From a checkpoint of a small transformer trained on Wikipedia.
Size: width 192, 4.05M parameters.
Architecture: LayerNorm after each residual sum, biases.
Training: a variant of SOAP for these matrices, 149M tokens, 6067 steps.
Each number is 128 + 32 x the weight over its row's rms, rounded and kept within 0 to 255. Layers, rows and columns count from 0. Numbers have three digits each. The size before them is the row's rms in percent of the matrix's.

# k: layer 3 attention key, 128x192, rms 0.0586, rows 8-31, columns 0-191
# q: layer 3 attention query, 128x192, rms 0.0568, rows 9-31, columns 0-191
# v: layer 3 attention value, 128x192, rms 0.0676, rows 0-12, columns 0-191
# o: layer 3 attention output (transposed), 128x192, rms 0.0566, rows 0-11, columns 0-191
k8 114:116171070159127160161132123131131140108067116114133127164126184163103091108158152096141112139068071138090133177151136150120088122105143135119132136105092132152162167129182148116068096127162132154127124100157181064124109124102167114123140113113141140084182128162106092116137127123114056137032134174081111103153190125121139109117168186152131102174135135154152152134089137141128130168118129130142141111109086183104125148114166098160222128097085113078104150200123165167110127188101133121106085125036094137173138153177086082178101125095140145106156143135204128077167075116190098112
q9 124:087148179145058140121159104127142142105188126126105141128097193100145139157119142187127092143130145142091099185060149130102080111102134148153147155128168118198094121160104138114141152141117117162141126142092150188098111076171170106127146161162124078120115133146139112133131207119170148091105117133180127080147108173124166155079118102110116143159062062132104141072135120114086162102136090146158102149167133116152110103093116085091101127208141153134074140162162048121109074088206091166117147103092160117120109080191108088079111068149140170113107111155135135105138150187082089146
k9 112:116209143157133133085164105110100068158142160129117154143146158162164157092097115105097088107049098061165094111133164135071151121141164211159148156154118118086100122142156182198103129129099156071091145149125099093141151129118148097137157097126103214149155158080071114067109097087092172118145147091119111107120129099198079141181143087135177121179121159152170141144085108127110102173162111163140122122152147112166094147156132127107203153107088146134174145165159143090154149174065124091170121106104159102123174091134171129143124124125128081119128126092117119108119088085170120074
q10 143:135115083171132101118171163153135194103169102168128132134090165103153113135142163181159107139176099140066090177146085157119190161128126111067054100162052094170165115140132186130114112161172119085133139153161143129141141131149110161139168139137124093128090132153148166133136144121098091092107166112139100150095142080097144134103156086193146084124138087103136095176119084110124089098122153118129096141085127077131117175164155061122129158103091140168078178162192076149133132112122086125103079168230109179098098130126132187113121175158083148177126129123131103107121074080146151104
k10 113:127109131119124177120124113106128140152157133066148175093174155088108128105145100134149171108109143140102118174100118146098134115132132080150152187119167136178167126137140165164106093138187166112139124130126146061083137149066089084150110151119142128103122178159147141166181160117180057106118112132122131158115203080173107082100115141132108065076200109150105117097086094150066131137145195111119108132144110107059170112107066134160203125168171136146125151127163089118169150099164101133127117125107154159085097125133108173148106167111218128163041149108132094146134150078109132055
q11 103:105123165158187171157072123174042129155134075126163126148079091139094089132093233148137128149135138083104139112115184104117134091148143175186123112105137098126084110138086124174144119130131135141163126100111130161105088174141123197173130129100150184124133164095136129141106161141072143134172103164149129134125106106147140145142092077102097142178098187059083129116095146063181113142199133121150074159172135109066113102114147141065137139095127151083142135159195051093108136111117139159100062120156111144146158135140173129138171141152144159128160198110162139122128161162125133098
k11 107:130106120099186138117117122179077130100116106115145104128137095192130156170174081061041081165138150080138134146113130106099171155053148099145092155121125154096114072138107102082072107171157087032161101096125206161134171130150150105122090178103098165137156108129106118116108119159169145162143107159127103124113149096137158141149136126115162109120152122177221151067129122139109142140139079047139102122125102167176135088065149128141092153166167103138111144112169153135178154147111139147096220093106100096117161129129086135104131081086122107129099149128122153155078149117151083123
q12 108:086144131065187113146168165091133181173092100167131100157140100096159155141168160157135131084179090099147138098153129085174140107120114142135122103135137128160133129158162157159143156084129127150100227173162118110106099174136134129182102124130122127159079101131121142089114090097131102172138156104140151175138131176109123106049063058176127082082124094097158076100117146087116133151143194153066173160140107140102116140095162144193101113141138134117170140153123180112165127125201111195086102067140129151124080167087083128126140132104122099164146153064087158109174150077104152120
k12 103:108091138133072152104083095133134174138114166185103077127139108171105120124228180119144097181161133141151113132097130151099158093144134106072079140145101097077169153128155170104100123162082085167163102078111126102150131166143108117128095122091101132080142128118132100097168180112164143115135154117108111107090150140096148211170103148126044090135101140125115126139140135201179135097177133115147139148093105093150142175178093129177143184119134183148116082068083120110135139113096121074154164142134121123135099140159165184111096210155134153106181076149131134182134084141077184102
q13 112:179146135127091154149137111156161170084101098056114117155088189121125189198091138175126185143139130176147148104126124059119123138155130076088140177104129127139140158168133106109091078098174120100113148137156118184123141155165161130100105172147109111155123113142168144100115166132121108123083120110091063170106164156140057151115125135123146156145078144139119151089136126103139167136145140107131124153132226099083123109157120152175172091120140112131120124176154095098153131124134086156142055106111140131063117147143135187161191174150203149184070125110120144106176083158075043161
k13 108:165099100090131100071170146096147157178169114090093167179168124171170082129165151167125107091100169124129117171058118138115179100109170142149127125076067121137138146218174164126098095163095155135081127134144118041137145202133053116130082159096139097125097167087119161109066098143173133183092165152104050123123129159170093152191154141080167112136158085178121147150090104140118125117122132156176158053099165151121172133147142094087172066084133138089121136133141136142152133140155133145133131091112132151133159128100131114111110155153131093128148159097146143136109090088167140094
q14 108:130155150121115151175147156071184141115170141168163066078137162112156139144095149132159152138099137108133120123112100095138139170131112161117107147136147068131108107155106126121111075062130167121171136137195132117156158119176061130106116148129135064145094175120123049092108111146151077115133081094091116153113183124158120135134104092175120073154086115135122111117110125130094160132143087156191096165082173103121152144133159139101170070151172127097145065127078157115219051155154133149057129193124140071058142095131172126155201122151135110147156153156122142145118125160110166184
k14 107:141136125107123164163178186126092163091159122094140112175083168128119172152168117183187196129140147132121157151116162168168132124132162111083158112088172138083143156138170084087184131087096127092140145129093091140160145092082136132132108147111179157075115173072136127115073146099105100130098160082130136111066133099167127121158190140124133078109128057141136139201105205172063140134148138127120149122112184103121137193134099164109070134102165163101150133108078118117127107141186116110151089152088143130180120209119123173091111177191127152116157107114117153107074171120104105109
q15 112:119083153204143146150130162131184120103146110189153177158152147151151103110185147159122178159083115111077124105120138154126109085088123119153183110095107151144182175137135124094145140144169096091128147125132104171080102139092153128094172094080150208104157127095184130116067096134130121103177165120120132086089062135074127115090104132138139075100122135112128177094124136204130166052178109126090105140165150094091148120042168187133140091071144180067057145128159139154140140111161132107099147178138127118107110112077155110121111126145126097109181114140133138153132130183147101189
k15 102:119175124106138091129093069111120085107105090174071102088135174154102148178136110111087156113191092101114103137175101130072126106138078168109116134127159113146107133166134091113128140132182105167066108094167099131102123187127123177086155158131156120121090110176097151126175146128109146152154129155099101095144106139084162178076084105206073125133170157183158119187136127153074120166084077123172137151078130164116113139113117111066155082133131159150100172131044142083099183123145138117093158220110140145146116117139113105139163145080142082165103138127155122157115165098208105128
q16 115:126094157138103126116097136192096157176111089146082134104088128183132091119085101102127111187155137075132130079120154119183127099114186178113096158125084079169138156170118133043126125175080123107052106087131116078152120133092160128121121109145153116113154153159123078115144137129089215098154108070118098083147072147132135178039151165140123156127075171174140165118160135109117143188147126114145167178121160137169122142134092144115135143188125142100120109149166121180131078139079127168085119120130139124115164118168132097157120119134112119118190086113130089081133245133126102135
k16 115:091122127187091163138141155115097164135110115129134111158082166112170110068122115130166129069088136106107096161078114116097132176116096077152171155117151077106116149125097166085137192145160143074145137078176114147099109154126117194167143122129180118127146088136072082112146106150153090185120087173135153110098149153070101123125072105154143146146165121081074119082131151152166154130153135152125128108148112154094127124103153185172100187178102090133158171089147081151146151120129095101132156061151139141082107184127182113151073024124118135190138109078171148101148114143092193107
q17 116:163103183116143168154051086181095146181122139114151135096156113166146108164107113129147152104128133125175140071111160131160103177137129123157114080053180121142187198086174127119156101107080128186151139117146138110145146070127121117125133095112143122133175158106151147102120093150183145077086129129114182116171086205133066132165116173132130114110088172151079195091181093131175150137155098120160140100133139093195131116176055105111153137145131135154134068127143152143103088059099130147074137078084139100134094126133133104131168107156150126069109081142139084161127149071111093148
k17 097:115114124169131157120096126051161097181146145139144096154182187149138135122126111091137098126154090187099096090104167077154138110062133064136184091113089102168100138139115146194077081103155133087122142111156126121094089145098129122040115198076171140151090132102111080103094152076080109169132120160136142165077114127103087112099100121133126191133140109144160072107126149143144132078109099171059131091128129164142135140070130198157138146135122171107116070065071178115137128126125137135086114165101120109109151148135071178079104124062153168124115112080168139110149159118127139140
q18 109:142084155139101074079096122150077161155140107131139147137080144141160091120099075133123136095146154079095137144132124135064119117096134126126159063138118092050103139150126183166141157115126138102147138166110103104178140127119121114072167152126139165187141115111083162154099211156151103070074154126126098105107139130070115102074132187169165153119108131148122175133133138158137080116121064146094175184119133094152118167078102135187123110084109040117119181099083154137084093116104111123142110149182176145115140131120182094077119252109124098152159083146138132124120096103135091136
k18 110:135131175197121118193114134155146181127095152193174114087121136081140080166172147171118121101097157136065156122110162107119128051124108114112141059119103109182137163150079124128163127113119137135158098134150097167132130133133130129114195077130118092105085077163176132183157114118105109148153167159134099123119107162080102125153107148179135132119124133115092145139135074114108161173205120105112117119119163153121041153083079124086112104173159105125103174129097152120178132156160047134094114123131117164162082145115110144100121077148180116129092134187156178104210119169143189078
q19 111:107203186102091193136131076140148158152155120146140101115156174168141148094074102163158133083079045133139149147142141102131086192169164211134119121139131097103069165151140174108131148138122080102138078129169141112147146115151117097133081111157163096049120101119112099161091165097128126173142041134156125159151139139152165199128142123128105182110118058107177124101083167101165222108159138159138135102196155113115123106088144155108107079140092117124138112138173164123161117094130127192109113098072147102145137104115151126130148117102133100053138127098166102124108165128124125147
k19 105:181098125129124094036140129106104177130140135139200118132113153090142144139131176128095119121132169061122088102120098161184110136072108118127136145085117155083132092141158103159113074115147175092164121094148163080158140105090176073104174081113118149136111115109154134077122116123172181076108108096142174116098087098094125136155141144147106171164079115090109091164136069155131125192138188153111128154123139120134201118134175142163108217144172156108119134127154208164110089125119137094119096087094217150092136087132178118152067164115075133143150079125112116109114169145152154137
q20 118:160094126118063127116094095123114152173132125078077143091091168144138152145097153097125110113120169113177103130142173114120084126094169110065181144097162120155129135088168086190130112126086152196165087115074149133073136105068160114129100145110174117079199085126092108140089132105103125140153135127170094116090153153162083128126136142108162154171115126157131185101107128122151159141158112158161108116124174127163140156163084146090178059160098097086181028137088114112114103128108176091141177074046152071134148129085063124163106140126112141154149106122181114131122171100151119150
k20 105:075149115186092183149170142150119097146133101119158143128155105108104096070131139138136207142111143133190101169086162115125062187146125136147100088178113170103121145156160112134120135095162158142158151143070187147147155111222132141167149110130119171093078142043142152139097117154135145131080120066084088131144096092108110091190103152112129122144091054137146076133136147167058174101168122097120167180143169161119081112122083161133079138131146118068125121194099109141158113100126108159170083119180172110129182148154161107134108112129153128144106146146097180151135135171168113098
q21 115:179113075173152074119166104164128112157052107150128097160128100103078103101082150156125106136118106113104146100143111173101130107146092043108060168171119103139115155164089202126139080100140172072182168124203115124141161151128175093032083105112111100148129110119093191131117105137135150109144132165169144153100118168104122092125156102116136165158172127140149107121151151126139103122123159140150177129071105121137101158087169127149104183070121126158130175140158171147128150118073133104152149090142111101106222118096112146122144107080135066141126099103170145095061079129182130133
k21 115:095128173164140070106125095113165166106117153092160174152125083129083068134142083161137073066173192149139128150134086085182142103120140085131119150170118140150166116116112138125112139092144087202149126187155117117074092143113157177151166113159177086201108129075145161141157113115112098180176058097074131218180158136067094142092093161109146116050158128082090128168172097122148125146102172168138155101114116143088119112094169147169074139124148135150112135103097113099136123129134111156156095131143133117087121148106126153136157178122105142107160158196098139106111122185103087145
q22 108:118115141157110170152129118124139130093104071166119070143074123098153154143186113151116160137119141118108184162098220088127097204104182099151096175157097084121125110172123131132122088147197162090125144128174102192117141150144131167054111145102102163131105146134053177165116150125056089121167099135103148160093119120118141133115147092148095165163110168101108143105145124197142156031087124123107145121119180061129119102141142140142176156157178117113138159112117157104112144112120187087106148119137107126112148143125154108119060033175135173121174113080142128083132123166129161136
k22 097:150179166152156143130131135126123216080098155091157108152176147088098114113111085150134067123153161113128069088119132150132139101188121151189097146119096084113116131108176121135120135131143112160145102096139110210150149186158085100151145148150156083076069131036152145093113124112133196159150114163152096138112121189098140106164066154204195175178114095128109086111153118122138120143134123121105137080083108174144143131114223102212161135082085106145169121120137150142149126095136103096153108178136104128118130087081126134091111138126111122112105122088128101156078137087124126190
q23 114:127125149146170067192176121075187168127082113119100165167143117119123126120134082214046120067120148137106182134026153139110093110138103116054067187132136078205132137162076124143118133130154136112108127169160140083123109140086128107142122118146121101149130124132165141134138175094105080096135132155144123180102164070080174148110109124098137085166181079132141125148095141130114100059094152115069131156115118121118171136132138112122155092136097124157061181132149132120136071168106120180103170127156070105112152091127101113153122194142144138137095152194119114123098102115102156138
k23 115:179100116144146091046136126162095114098134139115068142128113112172151147186148170112162129127103145187147118140169124140102164181134109118164093132131115136104120165079157105141095160103098109144095103159127101124131106154099153112182154103109154127095143061160117184160146138085147182148164107077134073130178087136112156149124157125155101077068146136109083150103141039125137109203158109136121044125153132110145083141099103106128150159131154136148136075115176085149177170099103167146132062112111207152103192115108140179130146136166093153160103113075146083073136172134159106059
q24 122:120098161112138159128041158100132138131112120068118132118162121179108166125135127146131202110105160111154162130082098131096152074124106125169175095094176113154173182108137049094122114072110104136036144087098121101149199114111098113080171128088173173128096139147101091179085148126129098124105147084151162102132132135157070122137129109059144130143095137115123184121080129133142155152134134085083106147146146184154132086169141127191139159119110164144167125104151156058122118095144173152129151057062115117110090155157117149143179117162199133099069166142129172116108149133132121181
k24 112:153166147149107060093138156159162072097145180136106182139087132112192136159193125116100121153178133097104162120152155149125092127121185189114092118125109058101103125141138137174147098141147114108112099138155144182142147157043106156115073103152125142166123168152113122133117168128167179119149149165128112120159133136125143194143123055154129107100112119134110123112135072147072123150133061159176076112096123058201139186074166146069124114105111164152171133142179115132120150145158168125107148162121147129095103114137071137075169144168118195081173161134172129153121181110109090078
q25 114:139126140086119123111161140100141104120173155149077128104119130125144148085110135140129191123185097141140087102130141175108220172173138121085133100080100102079064153113089158166111074064099139135102129132138144134145155145179151126094101138140126117104144161099123074096111118142152137101088152078083118078072109115141161129116148108107127131203095093121144114166131105157079129129163163155159153142140143090134163059175163113073206106140101216114117144127172112103164179124153069102160070165077114119130140141152141090107072108147084048118151148069155105094133104129079095177
k25 114:129131128131101192115109142169155154173134068117131135092117121080122172092133070097195142124144125126138114111104128134145120131057096128176149091082117136127157087169136077045172105164074114078125190078178141155091164125092083092150045093109143173079163157091103105191124113111174118157108141119077075132131176107166155149127128170150125156067134169100070142107158182098137163151149138161143136114122126134047167087179103107113157108124205120133112114136068151136093052092116122143119157135086111134116076100121150135139102145161165114125109175106100129171135150146112142110
q26 109:110090133131058152149151142101149188091109086112150182155142102139155120142135112097126118130124113127102119157086107110157143172169101151129113174108162114167157082119207162183133143146121132175106172144107167135057115117127101136108118118179144126135103131163100128127093180077151088085102143146089097186147095086114066134155101081110128115099123195095088172097106155136167139155138131130126148114156109103104123080104101101103183104180142147146134057130083178147145141136222134141106086096148126085106183085144056110119075068142163126112097120075094038103130186124132078150
k26 105:151133134174144168156082137152114116179143148148041101121147170130147162148145128111169132109139125144108066122132132150111141126160124113135144134148142094111167144116104111153154101143139197083144158059149110163152167248118176111137123197105133124141137175133182185087097115130150185128132136102177188097140092155146117125167139095161095110178120158116097067128132114123156114066091180081156085162104162155110158109166062154154212108098080151084111101154130060162082179103068147121123127123121159142135121123147148170095183098132082086094152131142100090153094131131134136089
q27 119:134187120076169141132089166129131086090147122208142113190093083167143056175135184083138120132150147160058127131090065099090101129125137142139101144137111121100157103145206085151123090133163078088106117091165152150139143105153129149141138091109114149110100118104109144134107086171136086130135167129122090086069102129108148132154095062181126112118131140086123118133097188139127147115123138127096140117117126085117161151112120194157079118081183147125110053128143115189127075187158130172103060158116126168127144087167080185118166117137122185140174113098122218130118164115134164161
k27 117:066126102091120152142120136077116089117175112129157134134079153145135166153150141211134118164121107134112086144135148083135111082137164158067112211127091117129153097054095123159103096125131082141117080163148132131201132099169134152147103171101066092128102156169068162109105161158082113096133147148123099189086174072150120143069090089099123110122137062141167109146139149113083124087132174100096100163136170123104080187116118104143135150083087118148128177115171131102099119121145151141079169172196145152134117121172111161079201145137129136213143140125076111145141125161150169145
q28 107:149090112154166163126121136128102125145183131155075116175120113149118195142146124111151195152123111164160163124187095151099105128113183147107112172196156205141169107155150163184162124128155142090137118170101075123149147138098132148115170105122148154136096173162165131127199146137136128116085129092181097168114157095120164093070140155110132098122198113120071125179115089079058148122119093110092103059130026127123139169156095077100166146110077101145127135143111097111097150094088108134165087093131128150135104210127124142138170118131143142107109081092150120070127096158058133111
k28 104:149213152084150109086125065086134126135124119033160096078122099130161162136086106121091135092113184143149088114065096152073126114127133160134175089076112130133115159132130102101100129173113080164167170097138180120167179112170114063114108127152123118086150140107124077115160119107161110155159119168119154168118080081147081117148153137111096199098171169129140123069060125140142162159123176132063138129161172148136179197093146142153115123184158115130079122134129107111128135143137128149179153109140137152124118098136105112041125132126137072099095113131057091160119157118200120128
q29 115:113098140125117159141124133135131097137137159076093139078085129062150083140105138105149149158171116144165161128177140107112116181136092152056214095097120084127161142129115143136136151178109153162143121095083131145095201082023122183109102077104143069146170128144164071155073124144101113130099162088181119131166124180144086125171135186149097142109145158169107112180147164113107080146102180121107132139136131134147136125094097172098155139137133160156211110091098110142122127151146178134123158092062135109122008156119118153126140126137140167126095058111124122105152130158151113118
k29 102:128134142061136127180109106153088182141115144157130131115154190171139099138109146137127113102142160135116097114081116114117118157161135116147142156104180157150176215099169143058153123132145157133120093110160070182121120157155067153156114110200132083133127148072144120141162164175106124068092126130059086157124156145119118113150093089140138082093160113187159119065129202168143135144183145193187181140136141128073118158150126109114143134151152167110065113125143095107138165115124067096144157110111151093121104169125136123199118155120167101192155167078117126179069187127149149120
q30 110:166189069114086104079097116147123132091098158040122090163085066110078118123098089091119145112151118148226153123196125175100148116105097111128098106166134147151124103117128151091143130107114129160116136137126147087173107141091139121139110071098087200185165148136064117098180125137148081156160137113111125138170100119141103150139127103127118151148159137161121145141105119104162091164126144144225098158168137104146193138189162090123113105093116120069125071128168174120202096150112128133123134103142121142150088165120115140136183133153096147090122107152125190167095066082095143061
k30 105:152128107088099218167105164070183119132125160091146156110154134165107123088140100126150170139131179165175192153077203100211182121117102131150170134140095106066143132194101103049141099158096113150092132126112117168130169166106114154122076149094180122122116120156123111128136139090134110176130124160156087133110126154067185166118134132109170148108086072149091101157125115168123107134173197044110085110101101152112079092124138129141088147146172131136174117084118100119123083087137131173180144144101129082090139161131098112111106107099145133138111107133087129146152117154063068134
q31 111:077091186163115134120116157126036100113079140159150137132202140167169133156137116105128133177151127122168118104123150188156104104081070125130138141149140128143150133157063092128138180137131150117137081140116098149135126133158124079130081099115109119096168146134108076146044091134163196099116068113108099119106134103163140148198100139088075107168102122142137175102112155144087101112140114142106044137164158197117109083168162145076079171120108134094191161109174082144146109135116115111186143138056134083158078147167117130123124118176134162139088127114118154127052160180145107112
k31 109:096153082108165111129132140154074091151152145176083199082077135111116146111119193125122161109137161128176118153190166099095117128095171128157118174145154084154090135119086105140114143075131117139075143151187124121108150134099083133158172178168146170132158138143105128099156146114103158096152104104123121154206142081150162075097143100149098170077120152151190103129070124166125105171109099183121153124142091100130176084098137093140106100138109172170087140183191139081143135127207139102101124084154092153103123236129123066102147082147106107144111126133113104128156138152103065159
v0 094:120140127184127122146124128139072166181149148076123132125111166150086181118118107086157131073098117151092094184136134141047161118121083113160114114072160093087082116079138115086156122067105098153097137182094148116159120100165158153063130123161129126121122118164142102140139120160149126149163094148112158056146137102177128182133084137148108104159132112088124158131115142131133119138170133119139124152174107136124153074070103111125091189091109151115100204126146089152155153116119110127063114075137132159144159196125108200165248131148134162126094112088060144176091106174179159121
o0 088:178164152151172119141146137176175095171122091158112066154135121110102153131147124130080107063143158089161148138130103075112097104124089072198119084122127082148124116136138085156145083148132121100138132086137141114165162174132127084104150098131162110157122140124084103096147100100147103111155137141190158166135094177109137146086090089184067103171169103120170134093116127149145134120048153174074120134092138084094149095121102082129136190089127153128079159076176094147140081109110111125109144152183118176105144185143107096117169131137084145023205105142108136070080154127114163147
v1 091:177066143180179108130132116164139080138133124131114144150137116109130145138175117103156047183099122126124088173163096124141085100158100073100113134181106076118101128136103185143162131177137154111138107073117143132125155128158117068128101161152059080151155054127128114048074137174089130146094141138099143125130110165139135171168110115158108123094144113162119079091139190043173101112169164143166126119103136129104122105150111087154181125123126117106127102162090184087112120119170234197145145172145113156108197116144135147101121164152179114114126142152106110163127171076169138095
o1 089:174150133205085138094186123131177168124111135096182074120131239120132132116135124108159065159140147176153111135151155081149136124198127203115124074191208107151095084131102146173111174124138106153137089195089150080164101078255101128136037098092114125102145137114152136106085094124127058115137125115100054114145122119137139091109140131133113091099142115125110146120157143113073122148135113093121141119133140127152107116143090099075114132085111096094124138106115132153111103153120126142156151192131123172138119105143134140101100115173137135110130134157134111128160146134056154124
v2 092:126134133141128125039082129139128139156092109165165116084137145088125127103162079159184152090094084154095141145136116073129106109124040180104113128123139092141143128114179131129117134137129084102132077164095135140153148163092191113155084158225143155122074126126095125173173133130112069119186105142112175133096124186178138120103180131138063177051085048138132156145151168150140183168070155098082166172128066117097066138099132115121108094139071131124114106142096151088108112187116142173144154107095131089084140153117145111133158112118145135100127132141128134152135065126085148100
o2 090:177028125101132077148127123080100180185124143194138139106092103156143117142117119151124058086183157107129089120139090060140151100189091127137115131109086148146154101100089161145076094134138145149150135133136132127154139067151083114131142135174106105104091080092148114101114163114086072120142122099106187142128092151093173077180169122127133077107131145117119136078160080101107111105113113115129090159128147093086189107189127124120145197098165144144102111107068064112180131142190138168109114145155146056147150102115093116088091161084112103184137132100150160162113139104128161198
v3 088:083109159147117151146073127135133098119043144193100153173128100177110100123119063090092092126106105131182154172141087120102125133102132133164134155130102181170129135144082115121167109131125107101114124230095066145111172133081107117019147132176152106096124094111141167139147157134139137092075139147159083060145179149146110138093095122164128147045106175126099132180086127084141166144137143131122122116099119130078143110104118117126071157130115123209167087140126075119187051082144132112111128139119127102107104144127129141117149168194123150133089096167157146167108082133156093119
o3 085:170132107127139107080169160122133111100143138141127122179124176106130158122128097121067078116097142134120164103151123113124091134139104100110140106111156141181138077087066140047126175111113170102105159153174207099131130128103117153123195093101097107109130142072110153135201121138139169102105126190093117109156142140106123162093105124128134148084133120160155116167086155156175110106095117186105160097171156144185102110103109088127149070190073167190112149055160178144151148177132138140061166125090107123101167134128091126087124157103100156145109086170091117070198121152103059073
v4 100:112205172153068090148083129147114200148114133138172190175083133152181104124097081167122091130193073158083164133117134113084074123146072104085140129104127087107136167193110154067166142182121096144124105136132056091102132152111163128144088157127074079131124109144168125159127129146169057126127108112117143071215165117133087144163161131190183108136162120111178116122109192143134119099116126122150107119159141148071133115136111104151062156106138154128108147195108115115101114088131104137106136130125071091214134115138137112136131152106154118107108166139141146077157145067127117142
o4 100:093099117141132123093104142094117124147132118118111166106103110168120133129123114091104128060093174144151137146077157104095150110134136095109192077110140074195084088134150146164147111139143113080066156150206163072143135137111135060101163161199131102171133146145110142072185094128171154110086091108133134132135090117148145105075115188184155120060103113061090076183150043118126161127086172114186127092130129119133107087084143131068133152138094138158131073084131094144118149115090123087098175147158105122129149125136140149159110145140096077146156128160205126121154155094134195158
v5 103:073168185146157100101142104125157202158145139151116138105127141097146110116057086125100183118163112092186101121105171084122108160118087148121098155151080144138113143115082066083161141146106097100156196083132117098140123189096124154148136092176121115101121116132088080171174162176152144092106148128161125174169178110191117119134151137152198116082103157143145061165136126150121127165143101091121101093113138123058132088112149190154152046125113094100117136091131187137089098138128121101174134151156073074145114128121180175129143157176142081157095099138144146153097185102142068136
o5 093:044204132179083132176152161131163149136133118141060126132117193121135150173136139179139093151087138185125125137091122108114124162124135147169106082164173156156139077118088184138195134170156120117131144071120064133084137135143124132124132137132171151153112112151133128114099145175122136136094177120117132124178115132103103091175149122154153122127150183102101128141136127132096088092102104131112102161137136096192114141068149145076195029137126109172021121162098124067103189126167080138145151130138159128118131141098113142110084167181082102097099196129181106145138098105113094114
v6 101:120119149203149205087098190095151154164144187098166118144144113129175117106093100130140070103185102137159122144113126108130164162137131199132143122140141151080119158115165134109123100088122144114076158143107125046172156128113203207116088175107177089134103153115132086119102120122136157076157097189126182116155157158149097080160118135143126114117096085085120171150150126150160116164114139013117054145139089138141138117129109164190128106140133102089090155140140099142105155137125121089096104111096102054141111118112131131114090034123127091126168121090130120111142109147072123162
o6 094:156092106133103111121122144131141193142213136098041149156108083092135100141163150152164071132136174153063086147147076129094181085117125111129171148145081139143133132155138103171140137141158094115134088093163078186154160119121122131094159158129127125128121151097148121170157141152155156125121125142120145107102093181102093132153094131112124099158052044133112131052070197162153135107107103139093134046095114129144133138130086185198189189124076135129107088136092072087100139088080177170127131123190158134148141153140102124118092119103157111159138122143170146098088092175121122123
v7 098:106092163138167078157141108135147125146096171073108153149123087114154150119108110107078120144203095130118119143173130136070141133149153179140147101081115128165106120109150095096112126176163091145173134099130077081173126084149079152104114104137071133074154104121122111123102090121144143164133151151162093061154152150098149104146139152159117180103073110167150078139139160145179158111100112104192102157113121047083101110087102105170179018105156142099134127102137134095130163129135154126074159088153180066148108169114099157155091144159143098188180095187180080131096168119150122099
o7 084:134127132081150146135159150120155096160087150180112104112168139110130135143121113142116081109081110173077128111153106105125121184110125135136162145111197143157165093086175115155065157136154146049099149042105169140129125195146142130135109158141072152151153119097138159136116115095188197088104193134098136017095096136158132123178156127083076120121111101115160116087126175172084179121066120131152141109176120114116097113101162058139115128095114096181133214173160100116140200159142131157135110133173103119128116178118094174143141139118098109096165159132117186146139098117110126150
v8 097:121091167131092102140132153164111146089153151110108159113053098097122125087132138102097118137095171098152121190123134115120156207110104141114139179124126077121117125135131120111149106101134089115046078167101121092143144139107157138098121179082085103139170107147135085102133076095133083121087120116133172179177154160134180169046119041170112153149109128147140103167157082151156108120072077140150156114070094072161137087110089159154147174124134130143156090122093197134165123184138168170076119134065123162151129183173152076147101154147101141140129056100161161146114131123079115166
o8 093:125106140111140086091142155184134063125106077129120125127119129101060146084129083102159162156149110066069123148101141111095147176154119096159143132108169099178145135168137190155174144109147142085133164040172172163149126151180128187125137151113132110139108117157204136094121149123104144113080133129108122158092103154111127145154138124081097123132180134168115118068199177122167105075205132128148164118058126115143102097128138113161077170106108121167112172106056061095125139127124093172130131131139142157105064102131116134085108186129201114147119095129088064068115122136160139123
v9 092:137151084159131167101109111126120144102132144135124123142152115124120131148198117150139150147145076143134082106107052059084109159103104154116158141091184161141158102103133123119146149184087085131149130120177119142103121147164123105091139090096092118160111133156132141086120072085154116242089138173152134098161154062177130098092078128105107117159127133146063061108191147153086218136159117059090072162162108143091098131127121101167135137103164141124129147103143053155138151127086185104105132124155146074117126196178160058080135131151089102109115144167145109163132177133127137117
o9 098:105085075141143120171111193140179147152152132128141153139170100108162181152163206094124123189105079120188103160133125130199070099101136127132107178183125092125176108128134134159167155117130121123114104111112181105114116096169111094116152133113115118108200162095104163153108132107139102086099150071080151081188096152093102195147076122111150092137177152121197096115156133101095127128088076131127103133137164079131085105184149130100174099087131106157185103126163125112098106134205169141093106128154095126114087150178107083139077103106133153134147146117114096057183084161160145152
v10 108:103089084114089159142114144083102052140106083121130133135123140114108137074137199127114152145099118122179120164114168107135136119139103162147136103168118128117131146166072117139044118159139117117153215125119135069212124125056161084113115134153093219129120148139074154177133146139110091114104117147119131141161191160127133132135113141142100104081091143101139157136106128180083140147082154132149121151167104194117137037165083153094154173166089157173154141136137101169130075117122133182103106130095164164123098113149106119186133056104113078082138138097198144126143105114077173148
o10 099:187092162143109195207161099172106126096104131174116139083135121099089148109142151111148125129151120156090119111079111092127164080142101103078138173075078169132115144094108157174180065177127098183178142127137146109092088119113134109120098110143143049127111147111133141158092119140071132164139189116157139168048133208103119093061129100140137138104141138113136116104170134146136127166153131102115138182128094140102073131115125172131157166132174117181142148085103164173123144139137160106080141080138155171120193122115171127104154053134138120179058117109169104142164153146061108165
v11 094:098161133120095146164117173076136163129120109118129134097166150132090150081075189096088127083161135108066130163141146152142169087153174187096166116150142146154161155069102108105112147130129129098123110135087129103132138119068152206161081126141092164081100174191156111138131150182164174063096146168115179144167136148164093164117136117088141036173092171120127158121104099161121117112140167151089140122136104148142151116083102141095103073171160112132095117183099135111116084106137150141093184094140102144218196137043142088125119114124121093104169117134122143175084135101138091141
o11 093:166091134109091194169146135134107177114148140132176132168101077122121143125062132159095093144152105104098219111073141084102083137109110117159126137145128139141120073107142163154074162122127108096196145160130075104070165167158187138094106133111176125141148068125126106152193130174223149114165164145124130121117119162170108131123182110135194148169116121101142113080115108099144122124114113106097115076087143141147116117111136100142151131105097100123083118093150130080132067064102063116136092079173133159082188126060163066087111116099148124107098168109125150132155114080094176128
v12 102:149103075093135115158173107112110143164079141155112125180123165169127136125108139148129136109091149076180068143107109116140111171148175145146119113122165115135068095091148206139116063143093170143127116150146162123092139100193111175154168162077067105130127155117110218124096159198106084164113139195135088158121098094068061107135167162123198175134150126105150106137203134074148160085118162159193127101110113120111171089153134140154154152103117147111107086104091126183123166138120072117166105133077126116122150130141100137156145126101083130158132110132159111066066162141089100103